From a checkpoint of a small transformer trained on Wikipedia.
Architecture: RMSNorm after each block, rotary positions, no biases in attention or MLP, untied embeddings, normalized queries and keys.
Each number is 128 + 24 x the weight over its row's rms, rounded and kept within 0 to 255. Layers, rows and columns count from 0. The size above them is the row's rms in percent of the matrix's.

# layer 15 MLP up, 256x96, rms 0.0805, rows 104-127, columns 0-95
size [109  98 124  89  88  96  96 107  96 100  96  95 105  98 106  95  89  95  97 103 103 103 102  99]
[[ 94 118 114 147 148 145 111 104 114 143 112 121 132 112  79 170 107 129 148 153  96 151 155 128 109 116  90 182 128 140 155 168 157 128 148 114 149 118 137  76 138 122 154 106  93 111  80 112 126 113 119 162 110  98 139 139 115 104 119 113 122 109 164 112  91 108 143 112  93 154 128 157 151 124 131 127 124 159 147 120 103 196 102 141 131 106 136 121 146 121 116 179  99 111 135  88]
 [118 130 137 127 165 104 142  60 156 126 162 137 149 124 104 132  99  86 119 125 113 117 109 124 122 149 152  96 132 135 124 116 151 151 149 110 156 136  91 164 127 117 118 137 112 139 128 137 147 127 125 148  80  72 121 150 108 115 129  94 134  97 157 164 139 150 147 122 101 161 153 123 145 118 123 119 103 119 119  87 118 148 148 164 158  79 154 144  98 116 150  66 134  73 143 111]
 [114 116 125 120 133 117 130 117 151 184 135 114 157 138 137 162 139 121 122 108  90 129 130 134 128 128 135 182 142  99 150 126 116 110 137 103 178 127 120 134 119 105 138 125 155 121  90 161 116 146 122 150 111  87  78 134 144 130  80  93  84 121  80 124 137 114  74  99 118 118 152  68 158 120 147  92 131 114 121  95  97 175 132 120 159 135 102 122  83 147 135 115 105 115 125 127]
 [106 193  83 112 152  94 126 154 131 116 103 110 135  62 160 113 126 162 167 115  95 176  71 151 116 160 114 126 153 136 117  90 112 126 167 131 135 134 109 155 131 134 103 131 129 127  92 155 129  95 111 127 136 133 104 157 127 122 136 163 113 111 123 158 134 148 175  98 126 143 144 130 113 117 103 111 130 157 131 115 139  84 105 115 121 139 125 155  78 124 102 132 132 151 142 148]
 [104 125 100 124 127 145 140 112 139 149 129 150 126  97 144 156 104 131 119 130 115 116 101 155 168 103 138 164 147 168  91 115 118 150 158 125 117 124 104 113 115 113 164  91 132 104 170 120 129 115 118 111  88 111 119 123 130 156 116 135  72 143 183 155 155 113  96 141 118 120 110 101 140 101 149 110 120 127 144 131 135 155 124 172 201 130 124 120 118 165 158 124 118  61  99  96]
 [139  73 118 140  88 105 136 127 173 110 165 144 125 134 159 143 128 113 145 163 156  90 140 149 112 130 107 120 120 139 137 173  50 113 131  97 106 159 107 139 151 122 108 142  96 114 159 111 126 120 137 123 114 120 178 114 113 124 114 138  88 126 114 111 100 121 126 145 134 156  83 173 113 109 130 141 143 150  92 140 115  85  89 146 147 154 137  80 113 104 102 111 139 131 140 145]
 [124  92 160 113 179 129  74 103 129 167  98 140 118 106 101 124 139 132 144 109 100 158 124 123 128 121 126 159 143 136 143  84 152  82 128 137 160 120 142 147 115 136  79  83 153 145 123 164 160 120 155 153  99 126 171 151  96 140 127 142  97 149 139 121 158 149 133 146 113 125 146 151 153 139 121 176 100 116 120  99 123 149 182 107 151 124 153 115 115 131 128 136 179 128 150 102]
 [138 127 110 131 117 113 121 142 136 109  79 126 135 104 108 123 115 177 109  86 129 115 117 131 143 145 127  95 122 137 111 103 134 129  77 151 124  77  93  93 151 139  58 118 124 157  76 136 101 122  99 115 126 125 148 144 126 114 151 145 131 140 100  85 106 130 124  87 115 136 114  97 137 118  99 104  91 113 154 127  98  86 134 119 144  78  93  96 127 141  82 104 123 119 149 110]
 [127 114 131 126 156 147 127 107 142 102 138 138 118 108 149 105 144 107 154 119 136  91 104 130 114  90 124  76 120 124  99 140 169 116 122 135  88 102 113 129 120 131 120 104 130 170 131 132 179 136 113  87 109 105 116 123  87 105 134 127 143 144 137 112 126 153 144 124 117 136 122 131  81 139 110 110  80 149  81 128 130  56 113 196 138 137 133 133 161 109  90 134  94  74 124 139]
 [163 122 149 143 135 161 125 144 115 146 174 122  79 119 108 144 136 144 115 161 126 103 152 103  97 124 124 132 107 154 106 123 110 185 147 101 182 127 145 154  95 139 139 140 157 131 134  94 113 121 129 132 137 171 198 149  90 112 164 135 120 139 109  97 113 107 134 136  59 137 117 124 124 124 111 142 107 115 125 125 137 134 110 169  87 121 152 145 125 155 100 132 100 117  93 109]
 [135 142 128 178 130 112 172 126 130 137 114 162 142 162  76 150 129 100 116 135 138 122 162 135 166 175 158 129 116 129 154 109  89 148 100 112 179 121 124 120 122 160  88 120 137 117  73 109 142 123 154 117 125 129 107 109 136 127 146 162 115  95 177 154 131 110  94 162 164 166 106 156 113 152 126 171  94 110 108 118 124 151 155  94 104 144 107 142 110 132 133 144 149 112 137 128]
 [158 124 133 160 112 161 148 127 131 144 174 138 124 182 125 148 196 137 146 146 118 118 143 148 151 148 111 163 125 116 129 141  90 141  75 127 166 149 135 152 106 105 128 129 151 116 105 136 113  87 124 147 133 122  93 160 145 106 133 114 127 123  53  92 120 127 139 150 114 121 106 118  86 127 135 109 121 100 117 106 126 164 116 106 148 108 160 164  97 103 109 172 157 140 135 137]
 [120 129 118 158  87 126 129 119  72 110 112  96 112 172  95 129 111 166 134 161 158 122 164 123  98 116 153 126 131 163  86 190 110 151 114 127 160 101 150 141 123 111 119 118  92 132 142 163 142  88 102 142 174  92 124 163 109 130 126 139 148 107 131 106  97 138 135 154 150 156 132  98 142 136 130  87  77 144 149 156 129 133 143 128 139 141 131  93  97 121 121 144 114 158 119 105]
 [ 80 100 127 122 160 105 100 140 121 122 130  86 137 103 127 103 142  87 108 194 109 110 145 148 132 133 150 130 109 106 170 106 168 139 141 146 122 137 177 126 123 142 139 129 162 104 116 129 150 139 121 150 141 128 153 126 111 112 133  86 126 135 159  98 112 108  99 143 122 135 114 120 189 157 126 139  73 105 113 104 103 150 108 165 106 159 131 153 105  80 138 174 115 128 107 136]
 [120 167 145 101 164 158 146  81 126 131 159 101 128 161 113 182 177  89 151 113 120  89 116 101 107 134 119 123  95 166 158 126  92 124 116 128 110 134  97 145 121 105 157 129 131 138 125 101 136 123 100 145 146 176 144  86  92 137  97 138  90  76 136 136 119 115  70 119 135 114 119 124 122 138 124 130 148 121 109 137 160 153  93 131  81 112 119  99 140 123 121 145 124 109 137 148]
 [132 167 118 139 158 118  97 150 118 104 138 157 127  96 132 120 123 120 119 133 105 150 105 120 126 101 107 144 103 109 157  81 157 122 111 128 192 126 140 124 155 143 120 137 164 111 113 117 143 131 119 153 106 149  73  84  94 125 168 135 115 109  98 131 144 108 106 115  82 114 109 174 102 132 133  93 118 125 146 125 128 159 113  85 120 157 126 189 104 116 145 117 178  86 125 118]
 [ 97 150 173  96 134  83  88 121 172 112  77 171 168 136 138 138 126  80  91 111 125 150 146 117 169  98 110 141 135 109 140 139 117 116  76 114 117 131 120 109 139 132 131 112 152 152 117 156 122  90 135 104 121 141 116 119 117 109 102 105 150 138 149 117 148 134 157  97 162 108 158 140  97 126 111 123 143 119 139 150 102 175  87  91 136  79 134 103 126  93 144 121 128 123 130 103]
 [101 157 165 124 131 155 100 163 106  91 124  94 106 116 133 133 114 107 116 146 106 162  88 126 138 136 149 165  97 158 158 145 103 118  87 152 119 131  85  86 115 113 164 103  88 128 117 173 135  96 151 146 144 134 142 131 116 166 118 160 161 157 153 135 168 121 113 134 130 148 145 100 169 153 164 113 141 102 160 133 135 124 135 129 114 139 152 144 152 127 148 103 105 180 127  99]
 [113 103 162 116 133 150 149 107 128 149 171 139 145 166 149 101 141 146 135 187 133 109 119 111 161 117 135 130 159 125 135  91 101 184 106 142 127 109 118 123 137 121 147 147 109 130 113 170 118  84 141 143 152 110 124 128 144 106 115 119 111 174 150 131 143 143 102 132 136 122 141 145  58 119 153 159 107 115 185 105 114 123 134  99 130 134  68 140 141 110 167 153 157 122 101 101]
 [134 167 110  96 130 114 131 175 145  79 139 157 164 148 142 119 110  97 144 122 106 118 133 143 124 149 197 137 162  90 111 103  68 154 103 140 114 110  72  99 108 138 139 112 112 125 125 144 113 152 107 115 109 149 150 137 140 133  85 152 130  99 180 145 160 131 136 101 122 141 116 114 149 124 147 150 130 110 130 115 143  91 126 150  97 134 114 122 112 127 137 105 139 157 171 171]
 [ 48 121 144 136 137 152 143 155 104 151 148 149 132 106 109 148  96 107 112 138  81 182 130 136 133 148 155 151 112 121 125 119  87 155 130 134 156 163 113 101 166  88 161 157 136 139 135 154 122 148  95 162 168 120  91 106 105 139 105 129 120 104 135 138 104 119 134 120 113 157  90 109 132 104 140 153 116 136 102 129 100 127 139 166 131 182 162 126  86 149 125 131 145 133 120 113]
 [102 143 153 142 135 124 122 117 128 108 100 142 112 123  97 152 107 105 146 126  67 151 159  78 128 154 106 105 108 112 127 158 106 149 162 115 115 100 150 104 131 110 107 130 117  97 102 132 158 156 113 116 154 168 122 170 114 113 129 115 158 104 106 131  66 137  76 143 123 118 122 117 126 118 128 158 102 156 123 136 132 118 141 158  87  57 167 147  98 101 125 119 124 162 126 121]
 [ 91 101 161 128 101 109 103 140 150 116 137 117 130  90 172 120 110 127 122 128 157 125 128 127 132 164  95 161 138 149 101 120 105 125 103 121 155 114 131 120 137 139 120 122 146 146 131 149  76  94 144 121 159  99  52 125 168  99 127  84 151  92  62 129 124 146 124 110 158 142 144 126 129 129 153 127 183 163 119 126 138  97 118 103 134 132 109 107  82 134 166 118 138 107 124 120]
 [ 94 133 197 118 131 146 132 133 128 166 150 124 104  95 141 150 141 154 128 113  65 134 151 102 170 117 121 165 123 161 157 120 122 103 117 122 111 136 134 134 140 126 120 160 105  79  54 143 123 102 143 136 174 112 117 118 125 131 124  96 122 106 141 100  86  87 120 110 125 118 126 146 135 120 116 142 126  92 127 154 137 144 124  97 149 103 120 133 119 169 117  88 132 118 113  73]]
# layer 15 MLP down (transposed), 256x96, rms 0.0764, rows 104-127, columns 0-95
size [101 106 111  90 117  96 103  98  88 100 104 101 102  93  93 102  89  97 131 102 108 109  92 100]
[[106  86 164 102  91 102 124 152 116 122 134 168 113 111 119 121 101 133 133 161 128 106 107 158 156 117 126 147 113 171 141 154 150 164 104 106 124 107 105 123 143 113  82 109 170 112 131 171 125  78 103 153 134 130 106 172 152 114 153 150 119 125 176 102 101 133 131 100 141 187 137 122 129  98 133 111 100  97 121 155 166 113 162 154 126 140  97 156 120 149 105 125 104 139 116 138]
 [151 120 119 158 114 152 119 161 141 138 138 117 105 119 104 137  87 130 126 126 161 114 125 175 145 110 116  90  68 123 142 111 176 117 125  57 120 139 113 154 134 100  98 150 145 103 151 169 174 124 121 183 124 124 123 117 150 114  96 126 110 127 142  95  89 141 142 129 123 132 139  96 105 134 142 122 129 120 128 130 112 111  73 143 113 164  84 130 110 119  97 120 133 147 173  95]
 [127 110 118 119  85  95 129 146 116  86 147 148 154 139 127 111  97 169 147 142 141 186 141 159  80 164 140 139 145 144 140 114 108 137 135 117 107 148 140  72 139 145 146  87 141 107 107 116 112 102 135 121  98 143 131 111 145 113  79 165 117 114 165 189 138 133 167 173 138 115 109 154 137 103 128 138 121 136 131 130 120 113 120 127 146 153 129 118  78 109 189 138 141 136 108 120]
 [138 142 160 101  64 137 135 115 105 122 139 126 137 137 106 172 150  84  71 152 103 129 154 118 115 103 153 177 110 142  99 117 121 103 129 136 123 182 137 124 126  89 160 155 111 160 136 157  68  95 107 130 156 126 107 119 127 121 160 158 129 114 116 110 144 151  92 112 114 171 148 125 160 150 165 113 125 146 112 130 125 119 132 148 128 140 131 132 153 133 119 134 135 113 192 129]
 [135 131 148 137 119 118 129 126 123 132 144 114 121 138 132 117 134 126 114 119 128 136 140 124 130 137 108 127  25 123 150 138 184 115 129 131 124 141 142 133 129 133 127 134 137 123 145 127 125 123 132 237 140 129 128 136 134 124 134 125 118 131 110 119 126 130 127 108 120 125 135 138 136 146 134 142 133 129 119 136 136 126 128 126 114 133  35 117 134 127 120 123 127 165 239 141]
 [143 168 171 141 150 124 136 137 141 132 110 152 128 151 124 131 102 166 137  98 116 154 141 120 130 152 136 110 168 151 140 132  92 158 123 119 154  76 150 132  95 150 126 136 145  78 110 124 139 157 153  75 169 122 104 144 152 122 125 101 162 121 112 117 113 151 127 149 128  89 148 156  94 161 152 134 117 170  91  90 145 133 168 149 117 120 193 142 121 128 157 134 133 118  92 110]
 [125 159 119 126 124 163 125 147 111 129 111 104 145 157 110 159 131 117  85 141 116 175 162 155 111 142 112 136 144 107 138  85  99 108 174 133  86 171 121 139 107 135 139 136 124 125 121 121 179 136 140  90 161 123 103 116  88 154 141  92  88 166 157 115 128 100 134 176 128  86 109 115 124 137 134 137  83 106 109 121 100 126 108 165 113 108 160 124 133 114  80 106 146 124 122  94]
 [131 148 146 148 156 127 151 135 180  73  86 123 101  74 134 137 130 173  95  95 130  86 117  95 120 112 157 119 101 154 148 114 159 133 127 125 109 110 123 112 141 133 103 141 177  74  98 175 122 131 108 154 177 121 161 110 140 108 130 142 122 114 126 122 132 118 120 162 125 146 147 134 147 121 126 148 133 126 183 130 135 138 114 111 174 108 110  99 114 164 102 130 105 111 147 120]
 [154 128 112  89 130 141 131 124 156 126  76 108 144 129 116 157 155  47 113 127 147 149 131 127 125 135 135 158 133 141 149 153 124  95 122 112 116 128 180 134 121 145 111 176 118 146 142 140 157 107 146 140 117  91 116 111 134 178 126 129 146 114  70  88 109 124 143 108 134 112  88  87 148 166 126 137 138  85  87  91 123 115 121 124 112 114 124 153 144  86 112 122 143  84 132 134]
 [124  97 141 102 132 156 117 100  83 173 112  72 145 146 150 118 136 110 135 168 121 123 152 112 124 135 136 165 148 122 137 136 110 114 108 130 134 116 138 131 137 107 168 172 147 105 150 127  98  91  96 107 125 135 111 175  68 101 141 159 119  95 107 112 112 140 176 104  75 135 137  94 116 126 129 114 146 117  80 107 139 110 136 147 124 123 152 156 167 121 128 129 129 137  75 147]
 [117 115 136 128 116  85  71 107 162 130 138 102 116  83 119 122 113 124 129 131 192 136 162 154  91 134 101 133  79 128 148 154 162 158  96 113 107 114 117 146 121 169 116 128 126 126 128  99 148 125 116 169 119 113 140 142 144 142 138 115 106 149 123 108 129 115 117 138 106  93 108 124 154 130  92 111 138 123 161 149 111  83 165 148 189 108  73 105 112 114 147 136 155 131 164 123]
 [150 161  90 121 148 143 115 161 184 132 135 114 117 152 130 144 114 132 112  92  98 150 104  97 107 110 147 168 153 109 146 138  81 120 126 112 143 141 100 141 140 151 107 123 131 173 145 144 107 104 152 116  84 135  98 139 129  95 128 166 140 114 126 166 119  84 166 109 160 149 126 106 128  94 112 138  77  90 126 140 177 163 109 123  85 130 156 144 149  92 136 119 133 141 111 124]
 [ 94 157 116 125 142 123 129 102 126 100 123 130 145 191 141 149 142 126 174 138 104 121 107 150 127 121 109 137 155  58  99 122 111 134 160 159 147 108 150 130 144 159 122 113 122 128 131  95 116 128 142  92 106 139 171  86 132  85 147  86 143 147 109 137 139 123 103 135  98  99 155 141 147 136  92 132 150 170 112 137  88 139 132 184 153  90 157 147 120 127 161  98 135 125 126 104]
 [119 125 139 114 113 164 100 105 102 140 143 112 141 162 100 142 160 103 164  87 110 138 178 144  84 139 136  77  84 123 115 155 120 118 151 124 135 142 161  80 100 148 114 132 111 137 129  98 176 105 142 157 106 131  84 134 128 121 119 132 116 135 138 134 128 128 166 132 131 141 137 117  46 136 141 167 124 105 123 145 141 148 119  67 132 120 106 125 136 152 144 154 144 137 155 152]
 [129  75 117 166 165 135 157 116 102 128 110 183 101 187 130 134 141 100 143  73 158 192 135 108 100 163 162 144 107 141 112 141 123 129 125 127 102 115  96 146  98 122 132 109  95 116 112 112 123 127 139 125 151  99  57 115 107 124 135 127 139 136  97 134 128 144 117 159 152 111 108 109  99 114 116 115 144 128 120 141 158 139 141 113 157  99 118  99 115 158 154 123 140  97  99 122]
 [104 106 127 107 123 104 176  57 110 189 101 107 120 143 139 136 154 140 104 135 121 132 137 148 134 135 112 106 113  92 106  88 129  78 118 135 162 115 144 170 120 125 129 122 112 126 113 113 145 121 129 144 142 140 142 147 116 114  86 100 163 135 131 128 151 114 123 145 161 147  97 147 137  92 158 138 129 120 128 124 129 157  88 105  87  71 134 106 173  86  97 101 129 152 146 114]
 [124  99 168 127 147 127 118 176 149 157  80 115 114  95 122 106 130 172 154 130 160 133 110 121 124 134 114 145 131 147 184 139 126 106 135  75 127 140  94 112 103 165 127 136 123 121 125 112 118  97 123 128 136 139 139 117 165 153 146 152  92 110 186 126 111  79 145  89 134 147 141 156 107  75 109 153 120 145  64 143 145 116 156  92 124 117 144 113 101 130 140 129 127 128 115 103]
 [132 126 173 120 123  83 119 100 147 144 109 136 119 152 100 139 131 173 139 118 125 134  77 131 151 114 150 112 183 139 108 122 113 152 117 125 109 103 143 118 151  91 127 118 116  86 140 125 121 125 145  81 168 121 123 113 157 132 111 141 150 133 115 118 133 138 147 168 161  89 139 112 124 102 134  97 141  96 117 128 145 120  93 128 132 165 168 160 109 149 176 117  95  98  69 178]
 [136 146 126 133 120  74 148 162 114 129 133 115 137 112 119 145 111 141 106 105 146 140 151 130 105 150 119 135  30 143 111 131 175 114 117 148 131 117 127 106 133 128 129 102 101 126 121 135 120 149 141 213 137 119 131 132 138 141 120 134 137 132 120 111 148 113 141 153 130 116 126 139 126 131 126 115 106 129 131 132 126 123 150 117 103 103  45 125 142 122 109 112 120 129 225 133]
 [155 126 146 125 120 151 138 158 136 116 153 104 118 171 143 108 131 107 107 169  87 134 140 113 130 115 155 189 103 162 131 108 163 116 112 103 132 135 188 135 119  97 123 164 155 143  98 174  78 127 149 157 118 130 139 147 126 117 106 124 103 137 136 127  90 114 156 167 136 149 153 112 150 130 119 158 159 135 134  90 101 116 110  83 119  83  96 131 140 104 174 137 116 140 110 130]
 [159 140  86 140 113 132 131 104 147 100 114 165 172 163 132 146 140 137 137 143 132 105 170 111 105 120 125 143 111 106 147 121 147 121 139  74 142  89 137 131 119 133 148  78 152 130 175 113 131 119 144 162 102 118 123 138 155  99 131 128 149  82 104 152 121 109 134 155  88 117  89 137 111 101  98 170 155  95 125 137  86 105 146 100 102  60  97 133 132 152 118 144 139 146 124 121]
 [109 138 144 125 108 137 134 137 142  81 165 108 156 107 101 136 110 119 126  94 140 165 100 156 130 113 136 112  69 123 148 179 173 157 126 108 127 146 148 125 141 129 117 136 192 152 106 109  94 155 147 173 130 147 142 105  91 137 135 135 134 120 151 113 146  92 160 123 141 144 175 144 144 133 132 116 143 132 139 135 147 127 127 112 155 127  69 124 119  99 147  76 118  95 172 112]
 [135 117 104  85  84 136 161 113  93 139 111  95 147 146 127 137 171 128 110 116 131  88 118 133 161 163 126 109 118 136 124 149 144 119 117 127 135 134 159 162 100 154 104 144 115 121 144  97 123 100 129 158 132 145 197 102 138 136 122 165 119 115 121 118 112  88 146  78 127 132 148 144 107 132 138 124 179 118 101 133 106 142  53 111 103 136  95 132 166 127 143 173 135 150 135  98]
 [135 129 129 139 141 114 120  94 170  80 125 130 164 116 139 153 113 148 136 122 148 124 129 124 140 117 121 160  91  95 126 143 175 111 133 159  98 135 114  90 203 142 113  80 151 132 168  74 146 146 149 189 149 105 118 123 146 143 110 107 120 141 111 115 153 117 107 109 143 137 128 110 129 143 127 176 137  92 131 139 133 133 114 127 128 143  91  75 121  92 141 116 139 151 167 123]]
# layer 15 MLP gate, 256x96, rms 0.0765, rows 105-128, columns 0-95
size [ 99 108  96  93  95 107 101  95 102 104  99 103 106  99 103  98  95 100 105 105 105  98  96 104]
[[162  85 111 126 144 187 115 147 120 127 117  78  72 106  93 134 138 139 126 115 164 114 122 134 155 135 122 117 132 177 117 137 148  91 132 119  85  80 139 127 116 109 142 127 106 118 135 131 171 121  91  97 137 134 169 150 167 151 142 133 131 114 126  86 140 111  65 127 133 138  86  97 116 116 140  85 129 132 142 125 132 122 113 139 116 119 112 105 166 129 105 171 126 133 105 156]
 [ 77 177 120 139 151 128 132 164 128 104 122 125 121 110 105 149 131 115 126 152 160 149 106 160 124  63  61 136 120 155 114 147 107 155 126 180  96 114 110 124 105 142 144  98 106 135 125 137 118 111 102 119 114 173 122 103 134 150 134 145 156 141 134 118 178 124 173 111 167 111 102 158 149 113 135 161 121  88 120 116 134 112 114 155 123 145  99 133 144 126 134 114  99  89  93 143]
 [117 110 176 131 134 107 119 116 140  90 124 100 121 107  90 143 132 116 158 148 100 142 155 135 130 127  99 168 170 111 142 103 113  98 153 148 159 110 113 141 139 107 120 106 147 154 119 135 106 117 135 109 112 113 135 134 126 117 135  87 132 144  74  83 214 167 138 143 110  98 160 154 122 110 127  99  90 132 142 169 110 136 154 124 150 100 124  98 106 184 134 123 123 133 108 126]
 [112 119 170 147 128 176 151 132 111 157 138  94 119 162 100 115 145 134 143 121 100 132 154 118 126 151  70 127 124 138 162 100 140  99  95  94 106 124 143 134 175 109 138 126 133 141 108 159 130 139 125 171 145 122 152 128 153 158 144 110 168 135  52  91 149 120 123 143 151 137 112 130 166 155 125 100 135 105 106 156 136 141 155  88 110 121 136 109 127 170 106 125 146 173 107 148]
 [122  95 119 109 112 160 134 128 110  91 109 135 117 112 122 144 135 125  89 123  57 109 143 144 144  85 161 177 167 123 120 189  82 110 120 149 155 184 131 105 143 131  88 116 136 134  89 128 142 108 118 128 127 117 115 112 134 125  86 149 119 108 144 127 144 114 127 129 131  81 120 124 127 121 122 182 142 117 146 166 117 121 116  96 162 163 124 133 171 156 117 145 150  95 131 136]
 [135 116 132  98 171 118 122  91 116 121 173 137  87 102 161 138 143 152 101  96 147  72 138 136 127  94 155 160 169 142  96 132 112 155 154 168 126  77 123 107  89 130  89 104 108 112 123  96 144 135 101 117 171 132 134 125 119 151 146 143 174 144 153 170 124 132 138 112 137 150 143 157 118 124  88 161 120 110 137 107 158 112 127 138 150  87 131 120 159 119 126 140 153 158 115 135]
 [112 125  65 135 127 124 147 136 110 149 116 154 113  83 113 141 122 118  69 124  85 100 133 133 162 120 113 140 139 166 123 153 156  98 128 167 143 112 190 103 115 101 129 122 132 121 121 102 149 133 127 119 129 177  96 124 132  88  95 140 159 130 129 129 162  91 107 145 116 105 148 118  93  97 105 134 149 140 146 144 106 137  92  96 175 128 120 126 167 140 135 111 109 143 117 178]
 [106  72 137 130 159 141 136 143 102 108 119 123 135 145 149 137 120 129  97 177  99 140  96 143 137 145 193 154 148 149 156 124 133 176 175 162 148 135 137 140 127 113 146 104 107 108 140 134 198 144 108 158 130 143  87 143 150 112 155 124 109 170 160 115 148 129 156 140 122 131 101 136 118 103 150 121 118 140 126  92  88 131 128 174 156 136  99 133  94 146 108 143 131  94 127 135]
 [ 88 123  91 141 108 202 152 129 114 117 111 160  85 153 130 121 112 118 110 130 174 120 136 127 116 118 112 184 141 123 143 144 122 159 112 153 130  96 127 112  98  96 132 113 114 137 175 132 128 106 126 133 127 171 124 115 118 122 139 160 149 104 135 138  73 141 121  84 170 140 103  76 156 117 117 125 140 133  98 138 134 170 113 164 145 100 149 134 132 122 128 169 143  89 138 109]
 [108  89 188 122 176 186 135  91 142 144  96 113  85 118 135 125 129 151 119 121 150 142  92 119  72 132 121 127 130 141 158 124 127 142 176 150  86 121 117 136  89  69 152 113 145 109 156 150 120 119 113 128 124 113 156 134 138 115 147 139 137 109  88 138 114 154 153 127 121 133 110 123 174 100 126  93 124 121 144 119 113  91 119 146 125 140 106 116 109 188 150 148 105 126 147 129]
 [122 128  92 142 149 149 110 127 113 101  88 155 107  70 140 128 101 119 122  99 127 126 120 156 130  63 117  80 122 150 115  86 162 158 125 177 124 154 156 104 136 132 121 113 117 130 125 102 163 103 117 125 117 123 127 146 142 131 107 174 148 128 139 109 165 149 147 102 140 159 159 107 144 104 145 107 165 124 111 163 161  95 150 122 150 152 166 139 163 123 135 102 105 118  86 113]
 [116  93  94 143 156 113 154 129 136 124 119 106  70 131 100 140 126 114 154 163 139 110 154 148  87 132 104 120 157 194 130 121 143 122 148 166 131 115  84 121 116 113 146  81  90 105 129 134 121 118 101 150 177 131  99 191 107 128 111 112 174 149 137 134 144 125 142 155 124 133 130 153 111 124 137 161 120 145 143 121 142 148 125  86 118 138 134 144 130 123 120 194 101 150 109 120]
 [122 106 154 166 133 124 135 132 100 113  86 135 133  65 136 119 107 137 147  95 126 144 120 132  99 127 132 118 144 132 121  82 140 127 150 147 141  97 138 134 126 146 151 130 152 144 118 121 162 102 144 121  96 167  98 121 157 151  84 170 123 159 123 159 160 100 127 128 124  89 133 106  81  82  96 139 140 118 120 171 109  97 124  83 140 132  83 114  82 112 106 117 181 125 117 124]
 [146 152 121  82 117 143 129 127 146 147 143 113 120 129 123 119 112 137  90  90 122 117 138 137 130 142 126 139 146 155 115 146  63 190 119 178 133 115 146 165 134  94 180 130 116 108 161 122 135 155 122 125 135 127 165 108 103 147 103 112 141 119  92 170 148 113 119 136 130 125  94 100 152  64 167 115  88 135 114 109 121 169 132 149 148 171 160 115 112 133 115 145 139 139  93 136]
 [115 131 132 134 145 179  95 126 161 117  76 131 141 132 144 129 136 157 146 165 129 150 110 143 147 159 141 137 168  95 169 133  97 175 131 150 148 162 160 138 114 126 158 132 129 126  79 133 174 129  91 167 108 107 142 174 120  90 142 111 140 119 129 145 130  95 164 115 103  80 121 162 115 126 178 135 123 102 134 103 127 172 116 101 140 124 143 153  98 133 130 113 145 136 141 114]
 [124 111 111 159 128 148 116 168 117 117 133  98  78  62 148 116 103 162 132 156 134 106 137 150  90 124 140 131 133 124 156 122 151 137 128 192 127 145  97 100 119 118 155 150 108 110 114  96 130 141 140 160 142 107  72 168 126 142 149 125 101 149  90 138 120 113 122 167 110 117 118 108 139 113 123 174 140 156 107 152 108 157 159 142 137 146  99 146 128 171 151 103 148 127 146  86]
 [109 146 134 120 147 131 170 131 106 129 132 113 131 164 127 115 119 117 141 114 146  92 106 127 112  87 131 161 151 113 128 101 114 150 135 185 153 133  67 153  96  95 132  97 127 126 148 133 103 125 116 110 119 102 126 121 128 117 120 128 139 114 103 135 156 127 163 166 109  97 114 153 174 116 179  88 154 111 192 141 143 142  92  68 154 123 103 123 124 144 151 139 138 157 101 101]
 [131 139 121 160 136 125 111 175 105 159 142  97 153 141 144 135 139 129 163 127 117 175 136 139 117 180 122 127 110 136  99 146 130 128 154 129  91  92 112 109 124 113 116 143 106 156 125 128 102 132 107 110 117 103 110 122 127 174 140 127 139  92  99 133 135  92 174 128 173 136 117 140 163 121  91 188 158  99 101 162  75 120 121 173 123 101 136 154 139  86 133 126 123 143 106 169]
 [ 84  89 131 151 161 107 110 126 119 117 150 141 110 151  89 138 155 167  83 164 134 153 152 140 100 107 131 107 138 142 113 139 138 129 110 124 129  90 182 144 144  97 139 149 148 103 156 126 129 146 136 114  90 163 116 137 151 123 110 177 178 152  95 122 127  83 126 141 129  79 100 140 154 116  90 138 147 142 117 110 155 147 173 120  93 123 123 152 132 138 157 148 126 122  87 134]
 [ 78 158 167 117 130 159 133 115 147 129 151 156  95 103 112 158  96 135 134 105 139 136 127 108 115 124 125  91 131 107 147 137  75 149 138 151  73 139 133 136 123 112 130 105 147  94  83 153 131 121 108 105 139 143 115 105 124 135 100 112 147 150 134 143 192 133 129 124 150 119 114 184  66  56 115 136 146 138 141 138 117 109 150 123 116 101 128 115 136 100  85 131 138 127 116 106]
 [133  91 142 115 158 148 130 144 137 136 107 162 134 145 131 132 120 109 100 118 104 116 160 157 145 102  99 174 157 163 169  90 128 150 122 122 139 132 108 136 141 135 120 163 177 131 143 135 142 140 136 122 107 126 136 134 138  84 111  95 105 140 128 166 156 136 129  98 155 119 181 117 111 123 110 148 126  94 207 117 117 116 153 130 193 107 165 130 149 164 101 125 105 105 111 112]
 [ 87 104 127 114 117 127 115 142 112  98 134 148 134 132 169 152 118 170 131 144 116 129 116 148 140 137 116 144 125 127  88 126 100 149 109 137 145 124 135 152  89 118 135 140 145 137 125 121  91 136 161 127 181 169  78 116 148  97 114 115 142 114  71 131 176 116 155  96 102 132 102 100 121  94 154 110 152 105  98 110 172 108 111 104 167 101 144 118  91 138 161 156 135 102  74 136]
 [101  93 164 143 141 153  90 184 164 159 125 145 122 124 144 133 120 153 128 135  92 109 118 140 160 110 107 160 166 173 155 116 133 127 141 125 119 102 116 115 111  89 167 131 150 111  78 115 149  97 118 162 141 143 125 139 139 123 106 115 110 126 122 121 138  85 156 122 177 102 126 129 167 105 121 121 131 105 141 102 132 136 122 102 203 134 134 138 126 165 141 120 116 106 108  77]
 [110 134 125 118 163 166 118 108 109 173  91 103 115 101 118 177 131 123 119 161 140 151 118 134  98  92 137  82 103 169 109 126 113  96 146 115  85 109 135  64 132 105 123 122 121 128 118 145 119 116 131 148 124 184 142 106 115 124 117 117 139 112 114 127 127 102  97 109 119 134 121 131 159  99 118 143  97 150 100 108 107 143 115 202 153 185 146 130 157 115  94 144 118 128 122 131]]